config.yaml
num_hidden_layers: 8
num_key_value_heads: 3
intermediate_size: 320
norm_eps: 1e-05
bias: "none"
init_std_qkv: 0.0616
init_std_up: 0.0616
warmup_steps: 217
schedule: "wsd"
batch_tokens: 16384
max_seq_len: 128
doc_mask: true
Each number is 128 + 24 x the weight over its row's rms, rounded and kept within 0 to 255. Layers, rows and columns count from 0. The size above them is the row's rms in percent of the matrix's.

# layer 3 attention value, 192x128, rms 0.0673, rows 147-191, columns 0-63
size [117 124 116 122 118 104 111 114 125 117 125 132 129 114 120 110 132 101 120 115 121 111 113 102 112 116 121 107 111 116 114 118 123 107 119 118 119 110 123 120 101 133 122 123 120]
[[120 138 149 142 146 150 111 138 161 177 107 101 135 147 124 117 167 123 134 125 141 137 139  82 147  89 121  83 131 152 134 132 130 101 147 102 135 123 111 119 111 136 120  70 155  97 133 113 139 128 133 116 117 111 173  96 141 135  95 122 110 123 157 141]
 [108 138 159 152 134 181 119 144 190 138 121 103 139 150 123  81 153 131 106 141 123 192  92 124 123 114 144 124 154 146 135 128 110 142 198 104 136 104 119  92  97 134 142 150 138 146  90 135 125 117 111 126 140  78 114 157 121  96 135 100 134 122  94  95]
 [115  92 108  91 102 120  75 159  84 114 120 133 142 128 134 165 134 126 153  80 152 103 107 100 131 173 185 121 137 102 117  83 120 129  89 100 122 126  98 157 128 103 123 127 116 157 141 139 142  70 156 144 151 146 157 157 105 129 144 188 147 116 131 121]
 [ 86 110 135 153 119 116 119 111 145 106 130  72 140  81  93 159 143 119 149 113  89 111 151 145 132  74 137 172  74 124 136 142 140 147 157 179 128  84 142 108 108 125  98 123 121 142 131 115 123 141 112 122 137 134 115 145 149 133 114 150 122 128 131 109]
 [110 101 110 122 125 138 160 145 156 120 144 136  79 131 122 111 116 123 131  86  86  98 116 121 137 138 108 144  79 157 130 122 170 108 138 102 110 115 166 166 137  77 135 125 131 101 158 111  98 130  95 109 140 106 113  91 126 161 131 105  98 114 152 157]
 [177 118 117  94 124 104 150 150 136 134 131 140 133 132 145 118 108 141  92 125  90  94 128 136 111 138 118 155 132 135  75  99 160 133 143 170 122  77 104  96  97 134 136 173 129 132 103 115 110  97 133  87 110 142 106 104 104 152 141 170 171 132  89 145]
 [107 122 131 134  90 108 107 115 122 121  76 141 114  97  93 124 133 148 143 145 127 119 145 132 103 130  96 166 116  76  68 123 136 113 127 126 135  94 172 137 107 121 138 163  92  81 150 131 109 128 147 161 117 144 128 166 122 187 147 103 102  84 113 143]
 [146 140 125 142 154 146 102 111 143 118 107 124 143 131 156  64 111  95 131 104 134 125  87 100 141 130 147  91 190 118 127  92 111 105  99 120 152 147 105 112 140 154 137 105 127 123 107 117 166 117 156 126 188  84 139  96 154 121 155 167 121 130 123 124]
 [171 115 161 104  90 140  91 128 113 138 125 163 173 149  92 115 127  99 143 110 111 176 120 125 110 135 174 162 132  75 175 122 143 168 147 143 121 107 119 118 110 158 133 138  98 137 120 163 170 105 125 153 160 148 126 111 136 120 148 164 141 103 105 111]
 [163  96 143 120  91 135 132 154  97  76 129 106 109 138  80 126 138 159 115 142  95  65  87 115 136 129 137  74 153 159 144 116 136 105  98 133 146 128 113 138 141 136 143 109 135 146 100 123 126 114 130 151 106 125 156 157  92 147  99 123 128  92 112 134]
 [167 145 135 153 119 164 149 125 130 109 103 154 134  93 111 182 143 127 131 161 103 129 111 139 126 109 119 145 146  86 135 125  99 136 145 221 135 164 133 123 155 156 152 152  79 127 131 167  84 150 117 140 115 145 104 126 128 179 121 125  83 114 158 120]
 [140 104 159 100 174 131  97 113 149 159 143  52 131  85 100 111  98 122 119  87  75 117 128 107 111 112 132 106 143 136 141 151 118 132 136 135 123 137  97  90 111 163 145  92 102 109 134 138 159 158  93  98 138 147 147 120  67 105 121 122 160 111 139 111]
 [145 145 110 121 124 123 149 137 107 130 113 150 133 122 125  80 144 132 113  90 106 119 131  99 134  89 146 112 104 145  99 119 109 119 112 151  93 117  94 128 130  90  86 120 111 120 147 148 104 129 140 141 141 149 148 115 120 166 108 129 139 119 155 118]
 [166 155 123 122 161 132 146 149 142  81 136 135 119  96 134 108 136 135 105 126 141  89 162 185 126 116  91 142 157 158 121 163 132  96 208 127 103 129 149 143 130 177 132 120 125 138 134 113 108 133 104 114 173 151 147  72 114 151 129  93 145 152 109 129]
 [186 136 115 165 145 149  85 105 105 157 110 112 109 111  86 113 111  95 151 123  66 120 134 137 149 122 160 153 123 152 153 129 114 106 134 141 117 144 109 125 149 159 102 131 100 129 111 128 130 138 150 129 147 112 119 175  62  95  80 154 163 167 135 138]
 [158 110  96 119 165 133 109  78 139 132 132 101 122 127 132 106 151 150  96  97 130 135 124 122 110 122 115 121 129  86  86 112 124 114  82  91 116 115  95 132 138 171 119 155  99 110 145 143 123 111 159 186 156 163  92 160 101 101 134 135 128 135 125 126]
 [106 159 118 132  86 139 153  94 114 147 116  96 130 142 127 136 160 130 117 143 104 110 116 129 118 157 116 155 175 138 169 134 123 176  94  97 135 149 143 150 157  93 112 108 144 141  98 117 162 147 173  89 105 147 132 151 123 159 110 146 115 120 128 162]
 [ 86 133 124 125  92 150 115 110 131 116 135 152  94 119 155 119 154 112 126 203 136 135 143 135 150 155 139  70 157 156 113 106 145 129  79  73 137 116 102 163 119 139  85 153 141 147 120 129 152 128 140 172 144 159 149 158 114 131 106 153 188 143 141 165]
 [165 138  98 107 108 141  91 124  93 131 128 151 131 103 136 144 146 147 147 164 106 144 136 132 136 122 136 112 133 115 132 118 175 101 110  94 136 141 117 110 128 114 159 131 116 134 127 150 131 134 158 142 141 108 135  99 135 147  96 110 160  87 179  99]
 [107 112  77 131 106  98 124 153 162  98 143 126 133 109 112 139 150 152 146 107 122  79 101 100 160  69 142 119 114 119 152 153 142 115  65 182 133 117 110  70 165 113 121 127 112 167 158 136 111 135 149 109 158 139 142 105 115 160 132 142 129 140 158 146]
 [182 157 136 106 160 147 137 139  96 123 144  92 129 123 117  90 102 123 119 125  86 151 122 133 115  99 152 113 153 125  82  92 116 136 138 143 143 120 109 108 136 150  93 123 110 161  92 139  88 151  79 174 124 156 108 131 133 108 129 103 147 142 140  66]
 [117  89 134 128 124  79 102  97  74 138 168 150 177 129  73 142 142 138  73  94 127 152 110 102  63 101 126 127 118  94 141 145 120 122 129 145 148 126 128 111 127 104 131 137 136 173 133 132 174 114 120  97 140 139 139 127 100 115 120 130 145  80 170 139]
 [106  79 131  88 102 100 141 119 123 113 132 135 120 148  96 172 133 113  92 131 108 118 144 100 125 129 126 170 125 144 119 133 105 129 128 120 120 147 109  99  88 135 156 110 154 150 126 127 129 126 168 124  96 102  97 132  75 122 116 120 146 113 148 132]
 [108 116 131 150 111 108 107 113 101 127 131 113 112  97 159 134  80 146 136 120 135  92 126 103 122  92 144 156 123 143 112  55 142 114 120  85 161 144 136 113  94  86 106 134 135 118 122 101 132 149 122  82 119 101 130 132 156 123 123 107 127 108 125  89]
 [124 109 142 165  93 136 135 136 153 110 148  64 140 158 115 136  82 125 116 164  98  97 101 141  74  93 103 109 123 141 107 131 135 175 153 113  79 171 123 134 135 160 107 166 147  99 147 113 129 137 166 134 158 123 119 130 128 129 129 138 119 129  80 127]
 [167 122 149 134 141 148  95 156 174 101 101 166 124 108 140 139 103 102 121 161  77 120 119 164 127 141  94 115 149 159 103 122 140 169 129 131 166  66 147 129 128 134 118 143 122 151 171 127 125  86  95 143 160 136 112 158 170 147  95 110 173 172 122 135]
 [130 108 113 108 116 103 137 101 144  99 136 146 114  96 116 144 154 150 134 134 115 116 148 117 142 141 149 107 124 118 178 147 107 132 117 118 113 136  81 132 138 108 163  97 146 140 162 166 106 154  79 166 152 184 112 108 112  95 144 143 133  98 135 129]
 [ 92 151 150 155 105 109 130 139 135 149 105 118 111 114 154  98 113  74 144 144 150 158 155  93  86 109 124 136 115 136 161 135 144 153 114 103 153 123 144 167 135 150 114 148 112 129 126 119 100  85 114 110  94  76 127  90 114 112  99 120 136 114 145 130]
 [111 129 144 146 117 103  98 112 182 114 120 106 127  83 149  92 151  97 143 128 113 122 116 128 165 110 139 128 145 120 143 140 138 137 126  66 120 146 137 168 113 129 115 111 119 137 149 186  98 169 121 126 161 132 119 142 161 124 143 134 128  98 117 186]
 [129 134 117 191 107 136 103 162 113 148 125 124 122 106 114 156 110 117 157 150 132 172 174 127  90 119 136 124 137 133 158 101 195 127 142 111 127 115 144 118 176 134 132 100 140 100 109 120 153 107 130 148 132 100  83 149 139 124 148 120 141 133 169 149]
 [128 111 131  93 154 115 118 150 107  99  95 128 169 164  73 136 105 155 143 143 122 138 140 130  94 163 116 117 147 137 139 108 122 139 113 133 117 106 122 125 157  73 128 114 127 165 119 114 108 136  73 135 117 119 109 138 144 106 146 157 152 121 153 141]
 [131 105 129  84 102 121 151 119 145 160 149 131 141 123 117 144 164 137  93  81 122 120 170 142 113 129 156 144 143 100 145 172 142 113 135 120 102 115 112 156 131 138 113 104 141 151 108 145 171 107 120 113  81 152 140  83 125 157  89 136 156 136 135 151]
 [145 123 142 122  94 173 133  94 110 172 108 144 115 161 118 144 143 105  81  97  94 110 116 136 158  91 130 144 100 125 125 134 137 106 146 148 123 135 106 160 100 125  83 122 132 143 148 111  86 130 151 119 130 167 146 113 114 115  87  90 120 160 121  96]
 [128 127 112 105 148 112 139 110  98  76 157 126 142 116 147  72 112 110 144 135 110 139 141 135 149 154 118 138 103 146 147 149 114 150 127 123 105 143 123 104 146 146 134 108 121 120 112 130 132 147 161 156 148 140  91 128 177 126 183 133 147 127  79 118]
 [141 155 123 129 110 120 141 175 108 107 146 178  91 115 134  74 104 157 129 131 139 104 171 130 138 110 149  82 118 131 133  99 139  94 151  92 104 155 141 173 153 147 123 157 122 145 141 158  52 106 105 115 127 137 138 101  97  68 121 104 130 105 150 144]
 [111 161 133 131 154 116 124 115 138 145 159 128 116 167 183 125 116 115 135 108 136 118 120 137 146 164 156 100 130 163 102  91  97 113 147 128 126 138 122  86 122 128 151 108 138 117 143 137 130 144 120 138 139 126 136 120 141 119 190 123 132 130  69 175]
 [142 112  84 118 146 156 136 120 152 110 142 127 135 112 118 129  99 132 147 114 150 140 132 127 119 118 125 152 151 114 159  88 120 107 126 115  95 116 125 121  85 107 133 125  95  99 126 133 128  59  91 117 108  91 137 129 136 101 148 119 111 157 100 102]
 [ 79 150 109  74 141 127 132 124 102  99 139 125 124 145 107 113  94 127 110 192 182 109 101 145 139 104 142 152 133 132 128 155 126 124 152 134 100 134 134 150 169 118 106 126 137 129 148 110 118 148 123 127 103 104 122 103 150  99 116  96 111 149  97 177]
 [140 164  90 132 126 142 123 137 143 131 104 125 151 120 125 153 145 144 103 125  81 163 123 132 109 133  98 103 156 146 117 106 135 146 145 114 133 109 157  94 151  77 134 134 161 147 100 137 150  97  90 151 106 152 145 181 145 123 146 125 150 108 162 134]
 [ 80 142 156 124 144  93 125  73 136 110 127 173 109 107 116 144 120 146 137 108  99 151 121 116 112 170 160 175 107 113 103 120 101 160 132 130 169 117 132 113 146 123 134  88 109 125 143 159 140 148 148  93 169 129 107 165 134 137  72 102 112 125 167  94]
 [160  99  80  63 127 155 114 127 110 134 127  90 110 120 110 133 126 135 130 141 119 141 130 105 139 150 124 115 148  98 154 122 111 147  99 133 121 148 105 185 108 176 169 149 113  94 150 144 157 117 123 142 129 138  96 135  94  90 168 107 128 117 138 122]
 [124 116 110 124 129 136 124 106 120 124 121  81 148 112 170  76 174 156  86 113  97 124 152  71 135 122 129 147 137 102 152  72 160 156  79 127 125 170 118 112 133  96 139 128 122 143 137 167 131 134 123 112 147  95 192 111  95 116 137  96 165  82  86 150]
 [163 103 169 158  99 126 150 119 169 135 143  80 165 127 139 137 141 144 148 152 104 131 166 146 141 108 110 123 114 124 145 146 155 117 154 171 124  95 129 129  98 130 142 148 158 170 112 119 156 116 127  93  70 115 157 105 108 130 134 129 143 151  87 142]
 [140  95 106 151 139 154 102 148 113 110 141 121  97 126 112 102 153 101 145 106 119  90 151 119 170 113 127 137 130 123 119 104 143  93  93 132 136 142 120 144 146 132 118  86 167 135 116 128 104 141  99 142 127 115 127 130 136 128 134 102 132 152 153 120]
 [123 114 104 142 105 114 128 139 131 103 134  71 120  99 118 121 112 159 140 146 147 180 164 107  97 131  66 161 123 126 166 136 168 115 133 105 128 105 150 144 156 116  98 160 135 125 112 122 134 141 110 115 153 151  87  98 151 111 142 134  84 124 138 144]]
# layer 3 attention output (transposed), 192x128, rms 0.0583, rows 147-191, columns 0-63
size [114 121 112 114 118 102 113 107 126 113 127 133 123 113 123 119 134  97 116 113 121 111 116 103 116 118 121 103 111 111 118 125 117 101 117 119 116 113 123 117 101 127 116 121 115]
[[111 122  96 113 126 129 138 133 122 112  83 144 140 170 118 107 120 134 120 129 102 155 127 146 131 101  93 118 109 135 160 124  89 140 110 102 126 158 137 128  88 132 174 137  93 157  98 123 131 123 130 118  82 107 158  96 125 163 157 113  88 138 163 135]
 [110 114 126 127 151 108 112 150 110  97 135 105  99 156 132 123 142 131 165 145  93 140 132 145 105 166 144 113 120 131 112 118 145 119 119  95 195 173 126 157 104 123 139  81 129 149 114  97 137  98 120 135 100 117 147 125 150  89 109  98 118 107 124 162]
 [161 154 153 130 131 123  93  95  98 147 130 148  98 114  95 137 119 118 126 101 139 137  90 142 121 116 122 137 101 162  95 112 134 124 151 138 153 113  74 127 137 133 140 144 117 118 158 103 145 114 151 145 154 129 124 144 126  91 122 125 132 113 162 110]
 [135  94 141 154 115 121 130 161 151 116 140  69 159 127  82 135 176  98 164 133 116 107 116 118 122 114 121 112 140 147 100 112 147 105 134 134 107 123 154 152 119 141  97 141 114 173 120 131 143 115 147 103 103 107 153 147 131 111 109  84 143 121  95 135]
 [127  97 130 126 114 143 137 117 160 130 150 131 115 140  96 129  72 104  93 117 126 157 144  90 137 108 120 129 136 132 111 114  92 129 124 131 105 142 182 159 167 160 134 131 116 128 127 182 104 127 124 121 107 144 140 116  78 130 186 150  77 131 109 151]
 [118 143 137 138 166 134 102 129 139 113 149 101  92 149 140 150 113 182 121 124 108 135  75 110 144 100 117 101 114 116  70  97 129 158 151 167  98 131 117  56 148 132 150 129 148 129 140 142 142  91 127 156 150 159 154 153 151 141 150  97 127 134 101 143]
 [114 117 124 134  96  75 134 106 136 139 128  99 178 137 116 133 103 107 151  78 109  93 139  97 122 126 156 136 145 108 123 120 111 114 118 154 121 128 143 115 174 144 102 162 105 116 107 127 123 108 101 126 129 132 100 130  87 131 122 103  80 129 152  96]
 [144 112 120 148 123 123 148 104 127 134 139 135 109 120 126  67 114 146 112 140 124 141 113 131 113 141 105 138  66 150 141 125 111 159 115 135 160 132 111  77 151 106 173 121 140 141 134 114 127 100 134 132  91 111 133 139 162 140 180 133 153 136 132 125]
 [166 149 137 130 144 125 111 141  99 123 122  86 171 141 126 136 144 110 172 156 146 157 153 170 130 148 118 116 110 154 115 148 115 122 143 145 132 109 109 128 109 117 115 137 148 151 152 131 125 126 150 125  97 125 131 128 175 122  86 106 142 143  66 131]
 [110 170  98 171 115  99 141 105  97 168 170  80 119  87 115 136  70 132  98 144 100 130 132 147 133 125 143 147 127 115 120  73 117 134 110 107 122 147  84 132 101 145 123 121 137 136 100 114 167 105 139 125 126  93 152  97  83 124 121 115 106 139 176 152]
 [140 109 141 146 125 106 159 115  94 163  87  94 123 118 171 166 142 120 131 163 112  88 168 129 114 119 120  95 159 121 115 117 126 136 133 110 108  90 109 154 173 122  43 161 153 132 112 179 148  94 120 130 139 141  78 109 124 154 102 117 132 163 103 147]
 [107 110 127 134 129 136 126 172 148 105 127 118 160 148 107  54 106 131 121 112  71 137 112 181 176 131 108 158 149 143 121 149 140 137 140 115 127 158 124  95 128 162 116 119 147 180 155 144 107 142 141 116 124 100 152 140 126  79 137 144 143 145 120 141]
 [132 107 170 110 104 133 132 154 140 126 115 112 131 159 100 103 111 155  65 134 130 137 133 152 133  80 139 122 139 164 121 149 107 123 144 148 125 158 113 124 131 148 139 172 120 141 124 135  94 136  90 130 154 134 165 150 152 109 147 105 115 104 139 132]
 [ 90 107 162 123 115  85 153 110 107 129 133 119 135 156 149 126 116 123  72 112  76 165 145 111 129 138 118 164 121 107 109 119 167 124 106 134 117 138 124 121 116 121 149 138 123 156 100 122 112 139 100 113  85 152 162 112 164 119 140 133 134 136 132 140]
 [121 154 134 141 121 102 134 163 164 157 122 129 163 139 115  90  98 146 177 142 158 105  82 221 158 160  97 150 133 163 143 175 128 158 137 112 111 120 167 108 125 148 100 100 141 125 135 126 161 121 145 131 102 138 157 123 104  95 123 114 115 153 161 109]
 [132 132 132 115 143 117 117 145 118 159 100 106 147 184 139  88 110 135  92 115 145 118  82 162 151 149 153  94 135 169 105 119 149 121 127 125 155 146  89  87 149 137 140 151 135 134 180  75 140 116 124 161 138 135 133 156 119  59 177 145 127 133 129 139]
 [141 128 153 120 154 127 126 138 143 133 160 179  94  82 117 158 106 135 134 119 188 125 132 126 128 130 123 153 147 148 177 108  91 114 129 127 106 127 137 104 102 102 115 148 172 103  85 133 147 118  96 114 122 104 113 137 107  80  87 131 141 184 135 156]
 [167 124 110  88 140 126 133 158 100 174 173 162 140 131 121 130 123 124  95 108 153 145  79 110  70 167 123 149 135  93 127  95 133 120  96 111 169 121 110 149 102 134 136 146 126  79 106 121 158 120 118 105 137 112 116 144 134 120 163 155 113 153 199 120]
 [108 181  90  84 140 115 115 118  94 122 120 106 147 156 107  79 156 160 119 134 130 148 123 122 121 146  87 134 137 131 120 125  74 148 136  95  93 129 130 118 119 134 180 133 144 143  88 108 149  67 119 116  90 143 152 135 106 151 140 151 158 167 123 109]
 [135 161 131 160 163 145 133 154 105 124 136 108 117  60  87 132 143 152  81 126 137 109 116 129 157 121  81 149 153 146 106  89 117 116 127 158 126 113 138 150 135  98 141 136 189 136 116 146  95 112 154 145 138 126 145 165 151 131 148 138 102 115 163 119]
 [ 94 108 158 111 150 108 153 155 158 151 125  62 119 138 150  82 136 157 126 164 110 150 121 153 115 106 141 140  95 115 128 150 147 156 150  96 132 171 108 108 102 123 101 130 137 156 136 116 154 159 122 138 130 127 163 155 117 102 143 120 161 157 106 128]
 [102 170 159 135 128 137  87 141 154 128 123 134 188 138  93 128 138 146 168 145 173 124 131 154 151  93 139 158 135 137 147 125 114 106 153 159  81 155  91 111  72 114 130 120 149 134 150 136  98 148 148 165 175  92  73 126 142 107 138 107 117  98  86 112]
 [ 90 144 106 176 129 144  98 132 127  89 100 125 111 164 109 127 126 144 106 152 132 139  94 153 112 133 130 119 105 104 115 104  79 105 190 109  69 125 115 122 140 114 126 134 123 161  92 132 142 114 135 101 129  92 143 123 132 144 100 131 128 125  84 116]
 [154 119 126 109 101 133  95 121 168 113 153 154 144 109  90 139 163  94 153 126 107 123 117 105 131  82 135 127 124 100 113 115  99 144 160 126  96 123 133 126 135 157 151 131 116 103 147 176 129 138  99 119 149 149 113 108 123 130 120 151 147 110 114 140]
 [138 112 142 157 111 106  80 146 133 144 176  97 106 145 169 151  82 165 130 143 131 123 148 154 135 122 135  64 173  92 159 118 145 133  94 145 115 109 141 122 118  85 134 104 141 160 174  98 113 123 138 132 116 102 106 128 121  94 169 142 118 117 141 147]
 [103 146  89 122 152 119  99 158 140 153 193 101 104 132 145 125 113 124 115 130 116 172 112  73 124 147 144 122 103 105  80 113 103 162 118 124  96 143 121 132 129 170 125 125 120 128 102  84 124 104 157 143  91 138 119  95 120 118 156 113 147 102 140 118]
 [182 133 139 147 139 113 150 137 116 134 130 123 167 130 132  85 154 146  70 116 135 163 125 136 116 163 115 128 152 144 155 142 126 108 121 144 138 108  95 148 186 146 104 120 110 125 158 172  70 157 129 121 153 120 121 134 126  93 135 172 153 112 122 135]
 [127 119 115  64 158  95 172 151 112 146  61 139  94 132 132 198 109 130 126 123 138  87 128 114 103 124 114 121 124 136 149 102 133 129 150 125 145 133 124 155 124 122 134 122 106 107 125 140  83 130 176 149 100 105 138 105 136 144 158 130 113 123 147 126]
 [183  88 146 159 169 127 117 149 153 157 132 140 135 102 106  94 132 102 145  98 139 114 122 122 114 162 146 106 115 148 135 136 145 110 114  79 159 131 140 152 144 169 131 187 163 143  98 138  76 138 123 133  98 145 132 139 128 109 135 167 124 106 117 163]
 [142 139 136 142 138 137 117 117  86 130 115 145 163 145 153 161 110 131 141 129 121 135 141 107 121 142 126 116 143 105 165 174 100 149 114  93 132  76 168 128 124  85 123 107 131 121 167 181 139 142 157 106 120 146 146 125  97 131 136 134 159 132 140 113]
 [128 161 147  97 137 177 120 141 137 161 127 142 139 103 134 138 109 129 117 103 137 142 131 158 113 149 136 136 135 101 135 117  98 145 148 164 129 141  98 134 103  98 120 115 106 113 158 106 116 128  98 139 130 109 102 126 110  70 102 122 121  88 113 145]
 [124 148 160 143 108 112 154 114 123 130 121 132 118 160 131 151 129 113 101  95 124 151 104 111 141 146 129 136 160 156 111  99 112 119 113 165 146  87 106  92 131 142 155 145 100 122 187 136 188 121 141 136 163 137 144 117 154 124 152 119 153 134 141 166]
 [111 110 135 126  79 118 135 146 140  96 115 123 175 158 131 143 136 120  88 158 142 128 141 127 113 129 137 128 146 151  84 145 122 116  88 110 114 149 164 137 113 143 116 111 114 103 123 168 134 149 102 118 123 116 153 117  89 138 101 108  93 120 142 108]
 [166 104 166 146  97 179 135 136 134 137 136 100 141  90 127 108  86 136 112 138 127 146 112 103 142 115 190 149  96 173 112 109 138 115 120 150 122 197 146 121 126 117 141 130 141 127 106 107 109 170  80 107 107 141 119 153 163 118 135 170 168 135 103 136]
 [145 102 161 121 106 106 142 127 129 118 131 119 168 117 113 137 137 124  73 162 146 142 118 139 114 147 142 118 101 118 118 137 134 102 144 141 154 132 115 175 113 120 130 159 136 108 134 164  95 160  97 133 136 118 116  80 134 138 159 132  97 139 126 132]
 [171 136 126 134 130 130 119 124 168 105 132 172  86 138 135 115 153 144 124 154 140 143 135 152 152 120 124 129  91  96 156 140 134 153 133 122 146 124 133 140 154 119 178 145 113 161  95 110 130 128 138 113 108 124 103 164 172 162 151 118 116 132 110 100]
 [154 135 138 157 115 111 148 111 111  75 127  98 107 122 141 124 153  78 104 128 101 156 107 130 108 159 141 122  83 137 139 141 107  99 147 132 133  87 145 118 132 144 128  81 120 125 190 132 132 172 126 141 173 143 186 122 152 152 174 111 142 148 126 123]
 [ 79 133 166 137 130 138 146 124 138 158 164 141 138  63 134 113  70 134 135 161 148 115 121 121 131 101 129 147 101  97 150 139 174 136 109 119 116 190 134 125  93 168 170 115 118 127 111  90 119 142 136  97 110 112 114 110 120 126 143 135 100 120 128 143]
 [133 144 144 128 117 122 128 140 134 154 168 109 101 135 142 117 122 139 100 111 129 152 118  96 124 125 147 130 155 135 104 149 107 112 143 126 158 119 113 114 109  80 105 138 102 118 130 152 161 144 103 152 170 142 125 114 106  89 131  91 130 125 164 159]
 [ 99 134 133 132 138  89 123 135 165 109 132 154  98 112 143 101 139 137 156 111 150 149 138 133 154 113 160 161 135 113 163 129  96 126 163 150 107 175 128 167 133 142  81 122 168 130 135  80 155 155 143 144 125 145 120 127 136  85 133 142 131 141 114  93]
 [150 153 155 154 153 146 139  76 116 134 152 140 130 122 138  89 122 136 136 148 132 106 119 139 158 136 154 156 113 157 157 117 162 146 150  78 142 152 110 127 155 181 103 105 129 144 142  89 136 133 120 129 124 125 116 105 115 131 135 159 160 171 104 135]
 [144 195 136 134 119 125 146 127 133 124 125  99 123 136 121 128 118 118 126 138 146 115 198 106 158 100 136 184  93 155 113 145  96 113 131 105 117 145 128 105  99 140 170 162 170 172 137 141 135 131 110 113 156 131 132 110 156 100 147 123 143 150 139 171]
 [107 101 122 168 158 132 120 119 119 100 146  63 141 119 143 123 138 113 160 139 120 127 129 122 132  98 138  89 131 146 113 128 137 109  99 113  90  70 134  84 117 144 101 125 126 153 138 136 135 177 143 113 163 136 130  71 152  92 130  80 155  76 143 142]
 [105 103 123 135 130 134 150 137 141 138 128 109 189 112  87  95 127 103  96 162 141 134 136 128 138 114 128 135  96 143 135 145 134 131 121 115 102 173 169  88 145 155 108 123  81 139 130 133 136 132  87  97  92 116 158 117  96  87 120 156 127 107 151 107]
 [137 113 178 138 167 160 122 102 120 147 128 118 151  96 140 139  94 112 137 139 121 122  97  55 102 106 146 128 137 154 164  97 118 118 130 134  91 129 121 113 100 122 125 113 156 115 156 142 111 164 161 109 111 169 100 120  95 113 147 158 126 136  81 172]]
# layer 3 MLP gate, 320x128, rms 0.0912, rows 0-4, columns 0-63
size [106 105 106 111  98]
[[128 146 137 173 115 136 133 140 123 142 138  85 152  93  94 110  95 118 133 108 105 194 159 156 130 158 114 178 127  90 132 126 152 165 129 116 148 139 137 108 111 167 120 146 141 126 137 125 125 119  89 118 119 125 111 162 131 115 109 144 113 103 115 161]
 [117  84 119 150 123 174 113 130 124 118  87 153 117 148 133 144  95 148 114 119 124 163 120 127 160  89 123 152 144 118 157 186 125 148 114 107 145  94 114 144 119 146 102 177 115 143  89  97 132 165 156 121  97 117 143 158 128 119 167 166 110 119 117 119]
 [108  80 133 136 112 142 142 111 117 136 105 149 133 157 159 141 160 109 150 136 117 100 142 149 157  63 131 144 139 150 115 110 131  82 123  97 128 124 114 118 113  76  83 123 129  97 163  98 164 155  64 128 144 149 120 160 139 122 142 120 136  80 146 111]
 [102  96  87 154 120 124 147 117 111 107  72 136  95 109 121 134 132 142  90 135  58 117 110 162 148 143 157 110 169 120 106 124 143 109 115 115  93 100 132 155 122 154 121 133 104 136 120 109 146 106 120 141 164  94 123 126 158 139 183 139 164 139 175 120]
 [115 137 128 154 119 117 142 123 148 148 137 110 154 129 142 101 142 134 106  64 117 170 159 118 153 144 100 143 119 124  73 173 167 127 147 159 120 128 137 103 101 131  94 143 121 100 122 152 131 150 119  79 174  85 127 164 139 143 160 131 133 119  97 120]]
# layer 3 MLP up, 320x128, rms 0.0851, rows 0-4, columns 0-63
size [100 105  99 103 103]
[[143  99 104 149 151 131 163 112 137 160  97 105 135 145 134  93 116 123 133 101 103 188 122 105 103 133 106 113 103 119 110 117 116  98 144  96 117  98 130 124 129 163 135 165 134 129 166 161 109 135 133 106 120 142  91 112 126 173 113 136 144 159 159  97]
 [135 140 121 154 110 143 120 185 143 126 144 109 115 182  89 113  88 122 130 147  80  89 134 159 208 173 141 163 149 142 151 159 120  81 140  66 112 134 182 120 148 161 121 110 141  94 155 148 148  98 141 120 107 148 149 146 121 133 139 119  97 111 128 108]
 [140 130 130 111 111 146 119 119 149 112  97  81 136 110 143 153 123 117 195 143  96 118 108 113 126 106 110 129 126 128 109 119 122 113 156 153  85 133  99 114 118 124 150  70 151 101  67 118 106 163 131  89 107 120 139 141 112  94 132 121 147 139 155 140]
 [118 157 124 159 139 144 140 167 107 127 113 123 108 142 129 142 104 152  95 134  84 140 130 135 116 161  87 143 109 118 145  84 109 198 104 157 132 129 150 142 127 100 136 184 132 122 119 155 101 150 126  98 139 106 132  77 126 136 160 137 107 155 159 130]
 [135 158 130 128 112 137 135  93  81 137 138 110 138 137 167 137 157 169  88  92 124 117 121  95 124 120 119 116 126 128 131 129 165 146  99 141 116 152 138 117 143 125 152 109 154  82 156  79 117 104 109 124 128 131 153 112 132  95 160 121  93 168  92 125]]
# layer 3 MLP down (transposed), 320x128, rms 0.074, rows 0-4, columns 0-63
size [ 98 111 103 109 103]
[[112 114 125 137 135 138 132 114 136  90 146 128 111 139 157 166  95 108 133 118 150 127 133 161 131  58  83 133 101 108 120 139 131 138 115 140 142 129 141 162 165 120 115 131 104 121 161 115 158 144 157 148 108  92 134 158 110 153 147 156 177 152 116 135]
 [180 143 129 112  98 146 163 118 166 121 127 109  93 134 145 148 158 133 118 143 148  76 116 113 115  96 125 113 119 145 149 113 108  74 154 175 153 174 138 157 168 135 123 109 140 159 154 108 139  99 146 117 135 129 135 116 107 149 135 104 159 148 121 116]
 [ 97 150 127 117 147 148 121 139 141 121 143  93 114  62 174 194 135 144 139 108 124 122 126  97 123 133 118 166  79 146 111 134 135 111 147 136 138 107 125 129 126 105 165 118 154 132 104 118 123 169 167  99 109 137 158 156 107 117 120 148 106 141 129 198]
 [137 107 152 167 156 132 128 113  72 169 135 127 123 125 124 147 140 133 145 120 135 126 121 155 168 125 134 150 103  87 129 107 108 129 110 126 131 102  95 126 154 104  89 176 113 125 152 150 157 106 145 111 138 148 116 136  62 105 135 135 112 157  89 122]
 [148 157 146 105 111  85 107  90 156 176 124 113 143 119 117 102 138 125 131 119 136 114 118 128 117 130 145 139 102 161 130 111  86 131 132 148 136 107 140 144  71 123 121 104 140 163  98 113 172 153 156 141  93 140  90 193  99 102 107 107 146 133 135 166]]